Part of a small language model's weights.
Architecture: rotary positions, no biases in attention or MLP, untied embeddings, normalized queries and keys.
Training: a variant of Muon for these matrices, 7178 steps.
Each number is 500 + 50 x the weight over the matrix's rms, rounded and kept within 0 to 999. Layers, rows and columns count from 0. Numbers have three digits each.

# layer 7 MLP down (transposed), 512x128, rms 0.214, rows 429-465, columns 0-127
490509557515490528460450485514579391539336504427479499469495533482489577474450529448538562536417427490466489511539473562435432491473533488375482449467520581424555556468471487526525466506593527464607510552444525487528565518512614473478498478508493498538440516522538560566539563384558553558481301481540444455628501474516476511473512529434496566497572529490466497546433531496537496410509
524459500443552529538500573496542463501555509560462488516494521482463467416426509550483535489483440496563510549585524536473520490577480432522452448444416558488544590533499481577577492442502565575486577545424581506517487506580431462429475479449460474504530479516406459413477529423531503487460408529458444401550476502504523476583464558437481481542523491405453535408391537485555501387533
474504559503475520525545436517506499540433499564591618593466457499449489541507445516476439499382542519524468516470443531527459533552469601444620504466426537462532509492431478507488482461430479581542532492482575491395420481506476506486528503594576480514457459516446409554480571468522528560417424567501525464572599385573500445506467458531523515448545417472394574501546509541383496511510
519545442449448406531512472520443563480527457505576445409589491531461524559491495537586454488544563499498409452594465535542521514508499538555357558475470542458499500541463461452535505606451484546470459538509471462501439538563511451534540433492551451564472523508557511546454476596487553554533533482476441502575515579524465590472485531569493538527546496507556568473515558458484456574536
492641500511604513550466553486547454502543496489431489543530442535420384565510501578444529499546498452503439496477534374536544542505472486505399532475547452454463446560462431549437580552525528452496514517458569428510523475473557504516563472588560504489536548434344478495490481387465534455514444388526451561556577562506423592494452501423410539473495489488533427458534545485562427477509
443494510456572373471491592494498440460459503459522488482440567472519520419491621516398419456493521477512522462501531500557544598454478463466550484560494651516502472517529585516495465489333518518491451497471467503488477581435506484518457542517526495502482453500483554390466476480487453494538533419531426484558484524523479499502442474480566468480467545340427519430554543494502504533628
497441456508478426458538417484479513384532454472486506535459565537487459518535538478614480533430511491558493503465450545447452469592371463569508521518443526544461557543514472495437465569307468522441488560462594472556506495513497487488522559425492546393464468427502410564524518437600394475590536542498530413489495474524498545422490421486546436422449483521512461486483536489497484464500
500493536522506487492428526396548543503542443513468434548473614520505570541530499491480512499490484561462468568469485518468446459527448571509427532536591608505511509519485586524434518479446495464590584554444434624513473556442452496478498442433577439432513463402460518501526536560530571472354508528542525476452578499496493533421511460502425396483517474519540537581455499430483565513547
542437543525438451529386499481505459503469510505468520455484497511472392526466488472497527519451529469528530528482515529487481551614551522414487448454420544509587464581513482459528553521578517509476524541529503525447545570424539515531400374432431499407548488458472582524461463564609492533535553508534480492569470522476533448474552512612386626536496503440463482452454448488519572488502
497373413449570433503498432520478535566487513492492471484457469422492514412556579429545633482462535565514485563532473597450555565471437548448541509527510449563531538558446540434405517546586460539445427520592481452452459511550520494495490499397521530515521513543424496454518348493498483377395517503520530427464475428523525340494521509522514457536522444514512434460407527489590559562518
535420467490485479598554469500546562552554481436541526480508450444449521367487403522441525508454624497480550565544476475511486516464379543471509585477618478470454465499523443479516544423612503527476487519586518477456470573590483517475599536451452549450447465557488503474503513525431476483430499450472432410412498464464503465461505489463394561473475553490496501469486475551565491501543
523546540553540495450524503556506475468422427477514456483445529599510469506451499458567502459498519465387504424488525507489474508509486493529512513464457483568501616423473397487516472583642585436483562467539442408536479308505566546567570504402366504559553474442472479509429434496378482590547469486582540437499536499446514544548493522446564510508604474552506420449495475465515509528499
421452551599498476520529524469469513588411536439479444488499513501508511513393496369438465493456455547540486460492508499538498496476434532427448503509486578537580402505537470461557431564509383476502553487440441476466433537462443457566457492535424583495561567453496521519408411482467523399491473544496514572428439499533589540533413561469511496446554517461456418593531557516528496583507
527462398476477589512416490518570555531459569507396462483510507543526496461537575579483463514467529520418539507562476480503492472463430484487473529495469519366421518405504558513466437541401605504418536546495454496453555500502473478454495468542497550546546453517510527513505427393472453572525484460505554419503435476503533579486472508458518522497532452534589501512531436413482430424455
452477571518468498508474430499530428534510444402399494532560397516540358540444475502586505514500551496516545559510492541533582532541551437521565498459598492475533470422488510555527567490505523408515463512490554409497450514463547543500523574428545487508481473499451525532504434524510516405344550504471492489565489490484421445533512558594523503483525448448492520574475519510570486537435
488394477472552441532478528447596457532617546642414469445522473520537392519474460382408597505481470541522442411484479486429475392517556477534494530447560510554580509522487523516581527525530495447474499491488461515526601330449528479481482521457561519432511494448471505495550475454432533492487508499405493620455492562462515559496504526583548498449530551517399491555524529521484525571450
517424541505527443504543424594527561516602487508558485430556514489453573480487470414490482506465460517534476540476495517491419467640513584669463547601505561481554572411523448566496547381569546486532483464526509504602500480388531464488463452515573568489516527537510478446497437423574506552404474468505520532462528598544532494527461451451473609491475509546593491514473363443489474444474
541552444449519475610447414455548553538540576595500496553549427500486508500501426510475534502536456580566523561455521556513492525475529465505508576484411478459424467561438458474438525549488437373485607480420471583530588510467607445486546492541531543514407528498438548496592477435490478444523574530501504488610509607489524479555473549463430529516444519477509496459486506462533455514505
503454501530505431541544519428434536547491529549595471499547533552457490555501607505469545511474550470513515481498462571353385449535507429442440428452537498545446507455479505447546429525543443541474521390449543516448458506476614447484431479442482506503474559479479513497477458526449516503447460529424455572489440426496498578447531485409540543470532443563477493434527492590561409598498
503490573489540492486513549412471468457540410520419510394483503561473476504612473507432523539519539465486469565486525528490570452507524493501483548531532538469553499491522524396464554471533516522481489455364536451399528525477570549547454467498589473519542445460437432523569496426566380496441580503500388452499578487442486539492545485481475592544432570548545444462529629524539567470569
458581456586468479416593498536458510566453499492432571596503453525449507491565451562529546406560506477490501500402444510536496544576516490476438522524437476571526436475578580409527579540492509466448573567421445519445513391506481491446383517587475539559512487454590526484410392478406512468494529572587441442516543487523577567575535520536494516527471412445496535499451449481458572471473
469537525508488400532481495522374447536437546497466549491499412487474481526516447580431408497447499488526557483514416520502465456510499525438472490537453532591478528558516426509598531530529496469567506478527506544536572415477571442481474509515556544550504446388374477425452438519460455595460522507515581547547548622454479535439495497486508526524559518461574396533544497425456481487545
496524538513498458557527433520576559489433542457436512585558530426619592530446473428513471467441507524571439358461424550557447439471495518512576522578496454511576561433396441477446435538400503553494534500485603465428488487433579400427493495494466461464527485511467427467555548439529479584506479539505439425504494555488449477475542603445602571443465549407536535560573476480445527418527
541530473494438506477421567516426472549504548425484320465556514518407562523483428465439417548501435488541529495465413523493550509478481546479515514488524489489527546524531539491519601595567567520469558461512520529550475505631559406555514516557529504577539573566571503434472542476583494529538516484513581440487531547562516481542512409502479502516510579493526589503419548446595554483400
528416495503539498529514486500513480527599552520495551359416555507544479490431537586476511504581523442493526607473433563440395546509472533510521541464502392528407449581476616557507440478524446505554475420442467573465447580483494529556515530462460444538485458403505482458527523463488380521424469518563545576460602418446541600509443564523457487426521512553524561484486513470552578508559
469421513496575478518514416545441478469453437406540479470508479392510500563456499465553529600493482489484494579545445533542495460481477410510557518509468554516585470570474483465513409385525498470521487511462456386457546427578382463591532484513515479484560477383574485471516499474487552497537522525509515399508406495577543527462525591460539576458597536517431489475520520534486586502490
446500536456604539564462499485494470558423485470396550487492475576479333511530516514515500528537463469465473508463540451513537500492545493588414502448561506451469466468533433519569494394558422502551540473540538482553468545506472470501505454447527464601511547476542421433449596607466509450525472485524483461577396510511592528510611531469495519524516461450532534493493509517481519581540
575452470499537546494474582542494537524536520548591486507475489477537438482405495511448507475559451557463499400482491485512439544560553564494507504575475440539464483445399418468546552457454504416595462471508458476475496518606477513491518478465448361531529481594504534519495455424487458452402497452472532452540498572419487502457523449500496511517490568504371470515512444503467461451544
497565555441530491468491565482448474515532503548441497510511516471478476509482382464441499429469418509384467516487417547460549503523608552456540514447530538522537378574492576452484377521553483397497423457431432521527517491482494458522506450564484483605465492569558500479542525451580515567490555546513505517584497537524498672491450440526449533440461476461522459485559622525523653413532
480485469523570473544530456534442461436512473426502503551457601446454530472491451460510493560518543437511456412511523565466443556550489516563510556503525560463569440443437469504487462444450460500484512558467458444426496414479577545503476404560535567520540509488409485466568592495551496552490446450584492503546431550416557507506389547450570428484532423655515612505531483472498521483506
485440420549461494534506601566543581551500460439386437470434420501486515531503502562432470547472476490485472459475538448524435533514522573462557449495466462518546525536511465426490573416502552514460469390454618542471512532439561494556415463558410490483419458439510495564510636405440492510445623602562523576467506470476485539575513557476526510507441448501582467450459495514475423458470
567443496470494541505465488546579470398408546517491595489516505527491506572520535511580486570594493498441381605495491542448467552538484437380507466506536497414489405434557502604532445513425536492464523495493520374542506416487432481550592459495543551522574548619540570427540472478424536491479593468503483489466513481515563468475485458504509476532475507501477558490482585460544530439399
422472571463503493498435572467489480506540439460422474525460485554543498544526563453592527524610494572458533480508498540634513541445422557556442532498535540497469495552499453508518503527443471484516530632530504528539487484478488539538549512601470541500467422567445485483420441513529618579579604428556464386507518531437466492522509503405468431564527539525467472526514602501496574496457
483501463466392502456485597419442343575481465472601523566495480454466505496450513449543523497488518463486518526486488567508550456575488608576485560563553546505445547569569497517441477637432445534510545513480439511472523568572518562506467466485515478521522569443480531481452502401450490469549544550532501448499484475530577606492415602463597394494439531479530510513504526441393536460488
502450475517520440481460576518539542517521534488360481504531551510511494514532519488587542526442483461572492569517530477459406468540498515508577513533471474438546463595596359502501437450574515415452538444406498507571532462425545486567516500495552535441513600502454539456480583489425492512546500486517497474595530421468496422589525532448559537464421426510405513495547572425469507600575
508501543475434509492473493614479553413507462501470520458476483548588495519483572530534353573504517514473385426540526446521559543509514378446494482446516496493424560507540439502416481536576483452597486452588570517591444418499492477401556533448488607575565417539515504504427525560585444462557553537566484484558497404468552440543506501499442541518547416484465517468481497480534516435517
589424441538475517528469522471508457566596503494413529444389517416461540490525492454462498451443505482483456502648552523444494578430452485524512482462479478454465508427564453576436534583515460478491423477494473492491531443581429521539477501525439558515489484457472434547472535500451516486572420460482445594556565441534568516525501461454517565564479474496489532611447386591543576449540
# layer 7 MLP gate, 512x128, rms 0.156, rows 430-465, columns 0-127
499481444486469502451456470640464535404498518491497432486520453539614499530560490451461585483533594550492449591467547442435464495487508407539508624510429549421505482495502437540423524510533493539539561513525541441509452519506497498538471454525505486475462469493471415484537459506487519509594472470581463528528507467464466524529488511504442374503561476552539460498485421565380499481338
447569495516554585435430524506475428510522493461462441473491526508558519418542598488527565501516502476445563426491418527531457570481484466438516522551538417492590455429579444574443448491485430482464461569507463550481505514544512437500525477449510518504382552556527567540486513470562453506477426531483562462564479510530562406502490505589470473547429529484535522476509412525514515526586
468539516497476471504536580566516553539582498499524490469426527518481498452461477432475484561481462460484571459520492499546466493475524535563506427598490470606513430484523473463510525501502519510492408449445616513573417428442597472458627454471531492507529505406462400518488515455561519519558494543499517466604471491511536514526460447529404476456502540498459406610483493445521539405536
540477490408484493456386413397468549449504415394455566445474404605448505502549484617457489466475426522517491492558384485465470478485446502576498548544513541484483519539519542485426510489587440510482497530527557535450465580560463485473566550494595536524435478466559483503533507482469454445508585474512474598554479504520423493449492439498430521521539531544582492420487476448461473588509
473527394473591421476486567434483529578440515469467439518452466538464573506471547459451443585412497498479539498440552491415483459513522583487427485469520476447462514538525572523476530452440432458566507445572450527516481485500435493613527504482520524424504444548493529516554419413555382480470513518568545544550458482536508495520455446461512596476473610497540503554513560550551568441603
472506550520511526579439617536495458611485540487468561458590443531460506437539459479479444493532473579471468495506604443478447468534576594487509585437517498461499573479543531509421566613492449423592549486503524526494522486448510499550566525555471489618497415552519502479527489513447522456447475449488467575483527454490514449425582451503513499563531500498534539446452407414423519641426
443618473510492607579448458574574465474525566540426507519429461523528450489432472515495403442513548492546502487418574512517475466442476425509389467364434422489570460507491546494507464514489504534474466459469517499493538516431520513489540502423481552551549553524485566660467522556523549530456518509519574511528451459413541447515494514465452385462503509485515500501531501510416478530512
431508501597583519506522567472522529426541486587408497478562493557487482547490490536514487367498546497416547469506503458468619406451485465519548501538448475500481504454481547444541478628443525459507515559478554398496387441454407443540500534446545525485520571367612533435509508554408517532479503505503550480641458492448408523553445513504474447459470459492520517467429503469609522399517
525584555541461559628523458585492553498561373485481509505459490561555523488609536404384490542457500403471622506515474492542462444555498489466481518515523493500452577498561482463455500481479553518497462504425524572432573523505511464420551562448502477509423547560508571507430557551529505520498467471453551475542495464534535479525490456566525468544421512426531473481633611421531551564429
453536442412466465556444492540597503551530546480524523482447600495574530518573519543551540522550531530415481547569519558546432570480479428522567481527458433453568534531540492505486480500515485499535493527468399448563470431515460484546523473611392517619478480561481526438473531469470556560485500487548488496541506391489524542509491529435561388463544559513414530580585471477471440507526
557455511461524474527497439433458529485524418452484499499503552515560500472482522440468637470477413441483454470499401504441530492467476605471475545478391444537533564491459451480526529504507514532450657494502521430470445543522512529473532482438488496503437493496463536570499488500504387474474500453409504500455525528627428477479525500513529513507461582488408503487558511486578492531427
527512430370508563446531581471517520535535481534568503411408422405529507535501467486557611529511533498456478472448495560499560565524540530601522407467465490409614511525509473426480471519554468512527515484537520536541478436478465459558376568467622414489482434541501512466467511522482467617594524495523389537562574415432398494465500511537554430508470521500565453386550475472502500454561
563667443471465528581541580539411525577550562560534481473398552421497444531470423459526592539489474450477519553535473487561474538501539560488530527561421524446547543461491509513583551518526468399475449458485550509471493472417541458537438503502547529462499491532443523495481468527474463460540472581461578494471521493534452479419447520518500476500594433492581442528456468567487533568526
559510487540502545503444555473450417589499482466486485464488513489551509431459555501428394475600505488545453437509529585472507532430488465526585494490474483424582446526427437503507549543454509493437541488537531463490477597464504570538438475481616520446456484488517523470386621460509486483428555476499527497512396472538489560453553482588490583432530495517573509469559492553458471594550
419470423609512462482547442550455492553477459483467440500553450530574497488561475459554506462418463535437448455411460550454512527484454481422618501555534502472653527528385478542529544486507470533495490498505526504553426493518523446383526563534509549550549386499503514457483535406581468468592540463550607475537492493470420413519460454410430492544544593484553539568522547456482541490535
525456509471492568559525580510551434445605567406444390503495457454526452450576476461410524494493546456496521503489504578515583614468472494492520501429500435441471446649596521458444481452573395519561500478474524481495395492528503540518467478469541525503507550426542524471558490423460530496476602503458537509578489506500505474443466508484588564516569623577488503465515563459542465475420
516470544626502548545502527502440454549470575444534531542565501460506448441504503551453383537557507573509552519499565531489480524464469558454564516570419440463436446516530499525409463470514436448457543463476507524480497556547600507460478588458493598516466428539487522616490486501480433411547556531532532506549538511416525531498376501444436558630580544392540590494475518481545459510586
434544515476499453533448516404464552488480559557521452512531483512503523508515581470356499503398488468553463483543497567538504484438436545475448499579444486528489417489454511603520466521471475518499403529493514411467484493561451526529550479488504517536420580457482545421426482543464570433417636596434505515538589553573462533482499584461471500476579468490502576452513414434463443605465
450465456508551536527426450496499531439456493514502460524493517513529499536548526534505522445436499452418506547473493526504593529449566549575439574526586554438570475525457520442471423574537436503469577478381526488589548485552505555572462500457557560609495437527403552511479545499547462386555470541567459392535456540474558561441496455477507468599442523447498532474450559555456589437516
329496451521532542576440436501518465506387595500561542443546539540556503556452553488492391586568408446583423423535479507490503489543502431514559474466567406536501484480467544532450495494462559535561500521582526494466499447488523548509522556408491494510494522503505473461426592493568563505546403460503469478415470516623507514507465480539497439478545510497543542470515551459544527533516
505385569510503475488517519426435438458494426524533575509514489479529535435457472482452508487500564542533448492416447537436493508476556484482542527548547456468529430496489501583521583519491514478514414459552526427547450553535579481385455521509537529530538450632474419398532462552534511512396470530505518411477548488469482596516479450555543466543417610554430540589471557568518548438418
487490531484478533483536577444592505504477445487509542528549505578482534541494515477404508466455535476488530581401469577459533429516419556550508567493458473554524477509473492558396473453613559569571493489461499606475456566491577446473528499503497406568582473449468486441441496445547549560454482401453477548539502452458422499593521498532476592484484508486608488598539455459541501540482
536413424465418501519473470457517535570547516506609482447559447578514508516474576482454503549487572382567510480547498561442493466549487495472550596572498540532442510510529466433445562558492584568473532469547493628544522576532489493490587473512599570503474561490591507553499626558513505460519429518476516574446557464545554548601494472470555481534395484460594525489477508483545476501487
498431594463575564477588471516584499430535492559438483446561516572598559425456560473465538412500475566437475449556499558400494514520468473485513405525419476408432487474521522528469516429620501624437464424502465472532468551574466500488541454390554545386495526415491548550530546485540525464443615552537429508442558538508498406507549583492466518521534440655481500455473531415515516503462
446498458505452485422519464458424524574428440521502455568446469435572539506433471581439525512534454581504409494551549458507440492426593527500550522548517490552522438385513482511420459445524495460480481517528505580475512499445426537527516470533391508414448527504409453464527605513521502475524451544440532529437460404476429517579548524492491513487505533490511535558436582508542450554533
450423533444521583429509448406498573509484514524515500487542525492538502444530467442497583587558552489442569458533536449460506404443484559440430481562495422477562600547486562440475480574444490405490413600504510491538539468528535521620606486524551500489431509517498483490451422559502456533473551561378457520486526505566492620570478524468466394481579490500488537475495460435519503542501
590483466506511444422569520508499458574450529478486506433538567504389514540505525480505587488429526377538439452559508518465477529480563412530504451493422436375512572460481531497510534539491460478556633486540504559485484508536570499510471452481522567443500523567496477526431461510471487498467326478484530459564509458353466491498537447502458484510544523567475484461483431556434557559423
568563478542520483528462470401484533629445481568500502554486563545466559491533539497573463541500488521518534450547437523512465598519531497511494530577486473476508500462492531538580571484460422593543627537558520550491478572525534446406449571468531416445482456525479553485436515592616485455582516460423553403459493477566398406519511520556513481571543437515502555457441475465525482495492
375586499571407507464469463416562467532533473425494492465495491489424388608508487535557502466452543400520611417541547526383432564497523529524545415529463470501470519555492552508440445535532459498484505439559507521557560450498396480493418567401562466447442497482497506453516491538479372492473552550598466481460533513516434463471617511481478474542471448549505496553522482534459509503516
618457541443525533532512451435505519538520550558533443548475518465456471512400512471433496524516514507506575466449470506567560645527591502452437503546420478493440514464491508410441526557463540453445542557418467473477482414531579579475418515538507462402538524436452474562529487433526494422516478489576496561574482555504516545522614507500533484471471480535504389598503584532471461414363
477506353448436505518513543461553457542585504454522545528503504493541520556581548490459498527511543531488489411431474543542561498459533544467449478515453579509566522596455421446409567509557468598503501567484441538577560520448522531441472513416529512502558583544478563530478592459461484450471487440374478398513454431537434393559461490481484473468485511432458569460524498520529417507496
431514549563405414502531511525553552516438465445500580444526472570482499513517503524560576520468497479567428463494451487556573472534469566595471528510520569455514482536541500456506552588461500484527517487518544565590473452411520541408546540454463556492524459481506362424467488549483583384498555447544448390482536456498533568531508519564471510491505465458481564535445505478523499565424
595491435472535589473474558552571484592530559453470447459596479528519577573610484440450494490505529442511496534546575509400495485591495483421574479451476427456562486414477462591578517449630436427576412501465534533576487501457510528583489417512509498491506539488544548510462525514552526472541482658459529394546499475468529445405483517460464527503484466581484424442515480467529516453391
530439533516568526533398551506570516556485445536486484495586528489483517596510482489513556564605556513435427479539487473472403530479495474472535521500505480466580528600455459445527431537508490515478425510429558500482585519505485437518450462428454407462521419480510503343482515448504462540518604617453429568534504531552480452494542559466500535572481447515543578444485480542555428483503
483568472446474536518474452456469509482529534457508505417492445394540526563515446566442411513485578462479420470428578546481525459417494501451486497490455479495601499524541521423448424602531489543498573580517477438535480487472512562554482417522602560494444452480511458536438495479585553515511494574500434593483540482473439408497501500505512495470540599471470510489615526523547614535545
459430517537489505542597539406536566514470518438470467406582451557493459484591450413479573527441412541496489437473449448488464422613492486510515541519492456506410515474437420475479553493406418533477478498578466574635487483516560473470464455487546553532460481502596446402449555516468477478535439533456519543506468451464449469579463559476474477561545524536530529505483539534645405462397
# layer 7 MLP up, 512x128, rms 0.154, rows 430-465, columns 0-127
512401527505480464539414627505460548544497472445445493554514481507432601517458460499455402473528531486456532482515478588466461534492506523427466509480442501529594539534502521542520468508486554505456527557534432465565481523380435490509501462513530487474470459585455545438493456466599479466553506580556477453490403569485492500453497454504584568453436495484462493558441598468483476388480
477538535490506543503463598504452514425450543481486424441499495541431463506496486478523523475540463453517462562405566496447516545485491354535397514572514443511459521407524561428528498616423563541544532461497504513462528577527524450557504507394459453547617582528485410435550508493509424454614433572588519465584463528476526512476541533518481524554493459568515478555413467513526549533425
445444474489525519487548496456458447544526504453497614495521426477458507456499551436508469524573462580497508482447558496511519545457515450484566445533614470442585546520485553580517543371482493457459501464461521481505564442468464538460523480572509448506445467509490481522521490412511393525463474464465507470404467403497530449434484453483509450428564524461511454516492509487454523492459
474445517491542597577517572511499390581477559505557510532598499469385552489412421481480431445561553464484538574478538535463395529491385490549545488534460500471525485456471586532537425513470567539520437473452524493498577402576463378463536429488495442530544508554552465594540531527506466486545616541461452520498570565496546493555548491518436442607525561482462553567402570503414492522521
519431548511538582484557579473557586497497482544544463464441437471528515531493451404539546536490497597395503513452492428480469427525455489508458516527497432458515504455483550571574454415537484521506530474472515498527557480534542506522507479471430422478545526466416534462618503490583472670507516534450492412478546498466431502508485502487523565428614513578598480539464480442444555445471
373366485533494519546568602380477540430478567389493531560504595619457484438566500502550465549514486443459509474500478524504468523565421544470460637560524509449442525514500483445540544550517462425393510565430532528564516432468544527504534544446504488535505470537552483561521506510503478507493509503469509435474559492565547393493491532482498578539410428492560391511508485505393515513497
604629472458528571422466461435513511554555548468510460449453455518439446521474430529546469520418547525520510443500436500514529508362467458496501486467544368503515532435573462558489504412527495450445524476469494452484428486504532549505513450410561539546503500516565466557394521473437555517555505547457531508493388505484396543480530517489545512440424496453558538517578484528464488481522
565559491401500531541502455435605401518434595556523485577449554575494472457501463425462481459580532440494462546506444480462521491431509460416479457485454483487495460549525399542513459438451462603488431524490417501445513514496505433558566391474532525576562445481545514505567529494522455474519490583555540489495492483500445555424513539542494531558536513440408642504507459509539514482482
489463465571491474492533538450589492496547464435585542582470534380514442490470444567591472531426558532556554442500572511525439475588453459400585524439532569437602409544486467517479568550528473474428524476499444512488610534612498532515506463504505485479491553479469564457522468446570547574392506444501482588441484535472393454505584559452386560518525447495622528521400447478416516514520
486548541507460538568512521493541445471557481645396503539572556511435494527477492498581581544602488560501539531517498483516491337450511492581480457409444452451511485511467398454532562592532502568507485473497381460545459465537493463534536530446488465514553385474539434570506563432473503496573515489450493529472489420475509535538453503539524426484486448515468413487481464524481480490515
464499571605497555476520532527456477484577517433482466476534444497484483490467483526567490445442479506466515501510480451570550490483485508486487487534476448470529528602441478633465509566468574432588553460496556378498438478481406481510557453377428522581501589531528472453435438473576422525408433522409474545474530493503493622462472556400510597470551539536477510534560466529563543618511
564517418452483447542444591526488435547469472476515439537501392517427510497472507485546463550484440540478478557437559471570390544451466406441506465460454522473517484431514466614515535492464515425536454618499429461584542502492449441545552535481484541602554411473482480536414424522517530476547556569542484462471497522527516425497616466469457540552563524492546528484543558522490612436521
475563448520455477541569486544416505495481553524506565478455349446490505536494549602426499518429518495568525566449625587515467543514535520581542409512495436427561567489464482490554529492553508558431467472473483472481478443510445501555480442567419584485504481534458438481496487483511496523523400505553559530457590535509443514489386459603557455493534530533477486436529497539463527476376
478506495412582504479496466467466458516465430570608527486512474476465552570507405472591563623442481458493380466525537451515438500505456550500436452525550549544558480495520590376479510445491535490517424493477583483441532543503489476540509482465521519501525467508517512460490546568497467511496571500476495607472477568529590524517515518375575423471429561517598477461458497543504589509562
582463506550577518488450471524479480573427468537472464505517440483480515353481465448425517511531505452559519394451567476452432518473453458499568433521493535482436532524521506482505510517535506541556586602558441503455513588564541436508405404459494523502442507414589440504503513515549562546423511523471648533473461503534501424592476479566499532468524582498454421594585444470586530516389
477504476577422531540488531428558604575463541463489413414505582489501501380555523533423489438524454448524460569584487545480430529558489549423625642507574465541487539502481549517572492475538539412588545501441544499522528467451590503503423490395479529477543576475522518408498402496483565521530538482515548547423482493468493486546573463399465567423444480543665584419525364475522587450485
503454488549556433378438570582473454489442518525562563482540602432452557446514526529515516457445449423473488380501454429604470484540542543499524433471435456526523618482540593458493433488564495556511465450547448426551425471481445505528478478530483496458547514419521485511476531480451455453558479557434381526506493544490450445448561486584499479466434398490553513492449554504507477538509
514537408463489563534457525535513520544381372435542573538517501525444508551536536442410515490546518493432490428539492467558474508512447463491545587498525556422524513475534502436499504371567551470527547578525497511504439494538414557484465416561601568492531446474541546405502472479500419610453408481468512514542493499514484456610526522555477468437461438507533517530487464391491426487611
366545511490431474513468467600503508530448469497537574612502530492588477457455494549515499489410537492480517377480467584445550415462533537495530473396389406502441404523477475551491559513537511479506484486460548461488460503502434459417495511494536560572461543533452444443562483479497460482553418471529586438540538495450505534541498567473496526381432507536485493512435505516422549535496
553452517419520532556484475514471578390484499513491484500513537524524482471391473447470458572428512497549559537540524521494551457506560584516526484494502441577468523501509395548567469494443519463525431528440456485537449638531502458584546490492471468561465555495479465487534563490555438527444521531400480551586552561446440577415545620437464438606483491515454525462605480557456507463494
496457488528461556460467543516548539564449520483486459457467504502534525562428550524476510478609431401432444560489538465494447505574501552528480540490512585440472631460520461503554477529531432481578498492516422487502463507551502467519485529513466520412560561402501450599419618457480431413574461452505479569468519547492449487467398481485489565465553470504547461416469472520411560479506
462502421509538572504485512469449534541425478501502489578449523530509353523504500510533559527522498588535469587456479468473486543532588447436515461480478399463410472478500495454487532502563481488454504584481520447496493618601417445408607538514512387482421510454514485496597478458387400474603453546532488443524516490559479451402487498450476477477577586469473520456497537486565576463556
481511581526419499491503500454483490389501493527456418489445491423518494556532372616598588470497439500458545410471479537540472475518543542614487438440537502532559568552453541476438489472530497431550504433468442541471565402485533429530387497499384486486561496539517519579493408575534497441492558534503503432559521434542482381616567532456437485444407506455595493466540487539511541433515
505486499435525424523552542544478472549407507500455518550518496517537428374437586512505444573485486496507490497459561474526473430495509512500536581447454484491543564559538422457602538500599547601542537544391492514458416373460526396518460569509551476540534595530461494398552571575510492616491508505441492565551487384561477455434541567547492501517440414444471416501473493488450552446505
464412500486585473401484548527480508508434397357555444485492530455507544459488534464522478539475495587513420481507573503498446478514409517501542513578586477495527500475578555461527520510413499489454400601572454387467523499433405420478541431587340450434420446519385451419507497502518505544486540569499426487533524498530409512512479554437443452487495514500473507545483562592490471424475
543554552512506408596424412534466499498586520525494488513477417519581568457559505540534530536527458508521441464584441536433522492428544443496536437522459595568544462476438514479506508406461468529519650514453500486436525496457492483525496453405561572441553502537521492439473568460551518511467489472467527517542412486495476478547416418583544474403534499481582498508511447364549548475545
509461480488581535533505457423550615462490533531542506532550505552370455542503434524459470513552537570482457471567477500445429465496541547514427555488454550490442499422564476494400421623481490550422481444485538537597503486465545568501541486514547434567493549538486576492450404456472473515473594533474507473464543421448443464496531593460473575425563571514481502535500482483449571504463
446502454430455524435567547529505475479446458459523443516481593499502564483513532455499485477513395409443489442499491554454451585547556586353496608519456402546491475485431473464476546579415486506506565532561490545489516515509461553544494621537440403519407437553554445423477405450583435556477450435531453502541517504509583474479493498484507452530504486430500464449417473452588545441516
533553430446556448502493625530467594448439618495481456513516480510465563462408458379575463425485535491510485583385475605478549463506467501521397513564507445535560482510542586592539518464513506557505537445511480427576513485492431497494499515412420445536504398530500400504481532489387549480459557557487479482543542463522524446531521457547523485466573485517533448535517527503536562437490
514508562515507531484484572551447470529431479539416461385521437474516475523514473552471522594444492493512475542478537498479372409561493457566606477578416506451543492483529512475486506451520678525391487554440582363529581510423557468466517486659442542493394518405532509503453427514511544523446518527443433565437513490497478498585456508459464457469419522382528570464499479509423557492563
439572504536399457449453510456551473478558538536525436502434492541553517493535423458425610583495491503546413466496432440512515477589540575517466432554472474531529425462572565524502538519573497523571486622520467462512506623521562513524565502521512531500582538582350444534431513543539479406481489554497500568493536563570513486470519557586526508439521510540528542528550437534445364406540
545520435506418414531513371395526556487472494459628481562535410490463505452518437557498433562505484484541457494480529507560498441529499479503582555554477512488473610476579444492591469531483485481457475498485541422482488432547502421483538523450384490508556390505598534503461489515509488385531477489544557513505460474555532544473499478519505471493493454463445567534556504561590500530475
539522471480526451605551565513450407470511449520488499448540474395516551451569473610524531520518527596495473410466479529458375533499560456520438462482455572558519554456396586514519478477433475459487475420530492601525518554483390456406590428465552387537448433509474545566549425505571416525558554517461418485514483565496481376509559493523487528531476543465573455517511555460584577548542
512528537466476606479475554536451543510499545415509486460517430481361487450452559462483500420528506627470545392513480555515575467511532458510537497472429580425371436458465620463492583440473485553522594479539509540488538466477490507588478470567423509490462601514494486477477505482553482423496507520516558512510431448505489537410457544587434571465440458509416534426559444499496452455456
391505451547461486545506487490475499465549415489581471527471555433558461500449604453514537382403550651518493525449453542491579511511544576466505382467430535590474503457495423512477511498495378507469530433424575539497546467519496592441502496472537410500373572465411443525503631490477536510494366531525511514513501481576517557542550553543504501457540493406556485507425464472484450557442
477505431449459584422490506424407555409388499583535481511602516461441449514458408472416491471455522546543401524471525472539493484473471444464504539561513455510463474383471517456559464614465497516482511575455501484460535460490481477450478517439489456506493488433547486467444536491435393626554562494496461466510448488544498515569466520499483550581493481524507507499498407521447566458477